Part of a small language model's weights: tied embeddings.
Each number is 128 + 24 x the weight over its row's rms, rounded and kept within 0 to 255. Layers, rows and columns count from 0. Numbers have three digits each. The size before them is the row's rms in percent of the matrix's.

# layer 17 MLP down, 64x256, rms 0.243, rows 0-63, columns 160-191
092:134126152114165110137163146104099115145141067067143097118107166134152181109135069152126083132115
093:183144150140120136100106178135151120169134109123149151127142129104161127161108103116133127097157
096:117210159103112123094182136170156067093141115157145105116127133129113129131090119128097097152112
100:116114115092134109128143060118132138129141150126111083071151138080119170151131137126095140119112
098:157103136128113141115146172143135104110136101058135141127149095113086131148121164138115156091091
104:090109150166116128120133158117121143144114128060165143121137115120149107107113121107126100114167
105:131109141139109171147133102117144137119134155061151127129154130147114132133129132172137134110148
106:112136101104130127116120161097112134124113137192149095138100142135113133121121134100142121168160
108:136102161105148123129141171105151129121126128101114122124166154132130133130140128134149116098159
096:116144114123129104130140111113142154154137143134146110158151114132138089147143131130149125122190
093:150122124141137164131128167127119090134151138147168134154114144102096158118174135147132116134194
106:127116118146108133138107132168142158125092145088137136060121111109103165109148129131141112123120
098:089160101086149121121138124142145111107129144171142151146139135132095100161119147131122107153108
097:175098121124118098118142132107155144114134111118117132149131092130150136149122122126120136062119
106:117138101121130132129086101124104141106123089085152118136115125132115098129149149115127135156141
093:143103156145117130134124140130093107160164075126111076137067122183146155141110116143148140122123
115:092114144157108098093117175107139109159136107166122149125169137105147149124117102089155139141028
101:130149152154108125128132179117093115150136106124159082137124100122139106062150107108103082123082
099:121115130158117168117120115098146147159114094090115122133152133108130115136124140116111143135107
096:131143132125159098098140153083122099144106116133164104144152103129117118169146138094118147100113
100:126136095127122138119134156127125110123086192148171114113100115129185126134147128125112117167117
096:113125177151122153137160151113091104131111129129127100134126147147134105115131126129157149159103
111:112142148144123117113121126130172123113168132147128085149118142127157135116158126142142143166132
118:153088114151131168127156169136113088150128106135186132089152157106145113122128093075122155120130
089:096171123173133117168147146124120131135126102109180137109130143106120139128095168127063139083102
101:132107108109166104152129115103145102095126111120126129135105150121110120149143127095102115119157
106:155134133107121113091129141111098131161104171092141088180105094139141152118093120152114081144120
097:094137126150142158100144140107143115140115125122165130116139129129149147118145138143152115145142
095:103109150160174126105138137134123101122143110101139120152157101111120149135132118144135116122117
088:111147119145125124138133147100084124145142102123181165146109106132104102169135137146161097118137
087:118100154124149080152121177134126073133123143138095108124077121130142136097113131140103127122102
088:170104126157106150140120134108157158147124136097145149185108124131138168128125101117142153120177
092:171126134142155106126151161095114107129137133174178088123098143159045137145136145109111117151116
099:097136153118112150092162105131105123130130121073127101112152164131140102151157124147083163133130
096:120139139077156076137139155162157114102128163153146101143090139086139150152146093113089132135112
097:148139142141145096155147194130148112157102137173119161155167133120097147115093113102133109109128
101:109122157193139140167129104102114193133144163080172113149128114100141122138175161129149105116142
102:099134125141121093141128096142121125115111126143168105102137095104118129095118130125137143140124
090:099112141152123105085122162095087144123087141096119099125102181148137147140134105114117140131123
103:169178126094161092131127095112141124096145164133083082159145153110161171133135146157124133108152
095:171149128147128135139134105131125156158139122169115123112155144123127125156167106118164143106151
096:155102126127104098132146116124127144099130130153168147127092141102140128138123127129119159135099
105:148140118170147157138118141086116096121158153143139165186144084140067151133098130092157124096100
100:109142101122107109131122163109138081095127166112131125107084141154106130140099172137150160131120
102:140106114103079118104134105114125148148117109160101140152104164149129098150113127138130117132154
107:089115129099153082132118101098158144148150127131144124118126119117173166144084134145123150168144
108:115095135106132091105152135165106139119097141119073106101116137143120121133102101139118111151126
103:114137120124141121123182121162120123046129123141166133114144132118090129129147141135132148137148
105:123139074157147129153110079090094101134141112112048152142147098154153122098151129163147121112131
103:132150096178132126139112155132112160133117125093188094136113129118105141136169151105141173111140
098:096113178177121151124124152163149145117145103077114140127125138122067142093120117116165085116148
097:133102109160157161146142142095102127152156158141173106112121086116136148117170147134114169129151
099:182144087132123111125139141122098123164148129144142135135104146146172137172110123123128130141120
105:164116096103078093115127062120138151116095204151093153163177115105154120125132121139127136105123
117:142102117155116137135059159144132141147138104080153144136102116114170158153109163124102156088168
100:155111103129118088153149134104124106111145127107138094117135146151179087122130130098116140146148
097:123114142141108127160093105151175108142128138153149147097096128113150128153161145166124137099112
093:123145111124114109091140063119153165120126144170135131101111140127124141104097117123131108158125
112:110162158166132151128150174074107166104143137082131111088183132119128124135111173111152156105121
090:128157086165129151146128194166089138171148142159125149122132135145160098113164153171131115103109
101:154132113163150134106144169107096127126111137074110133151090089183098141127138103102139106090117
096:113101101090129144128134136150159116117106082135164150159123103141124101140114137137099106179133
097:152133114096147154137145105151101071067158148190122122076137115142124168110180151100101201133109
102:157124139140123102110114064139155103108139154129187125095170136099128174139099141114128164123162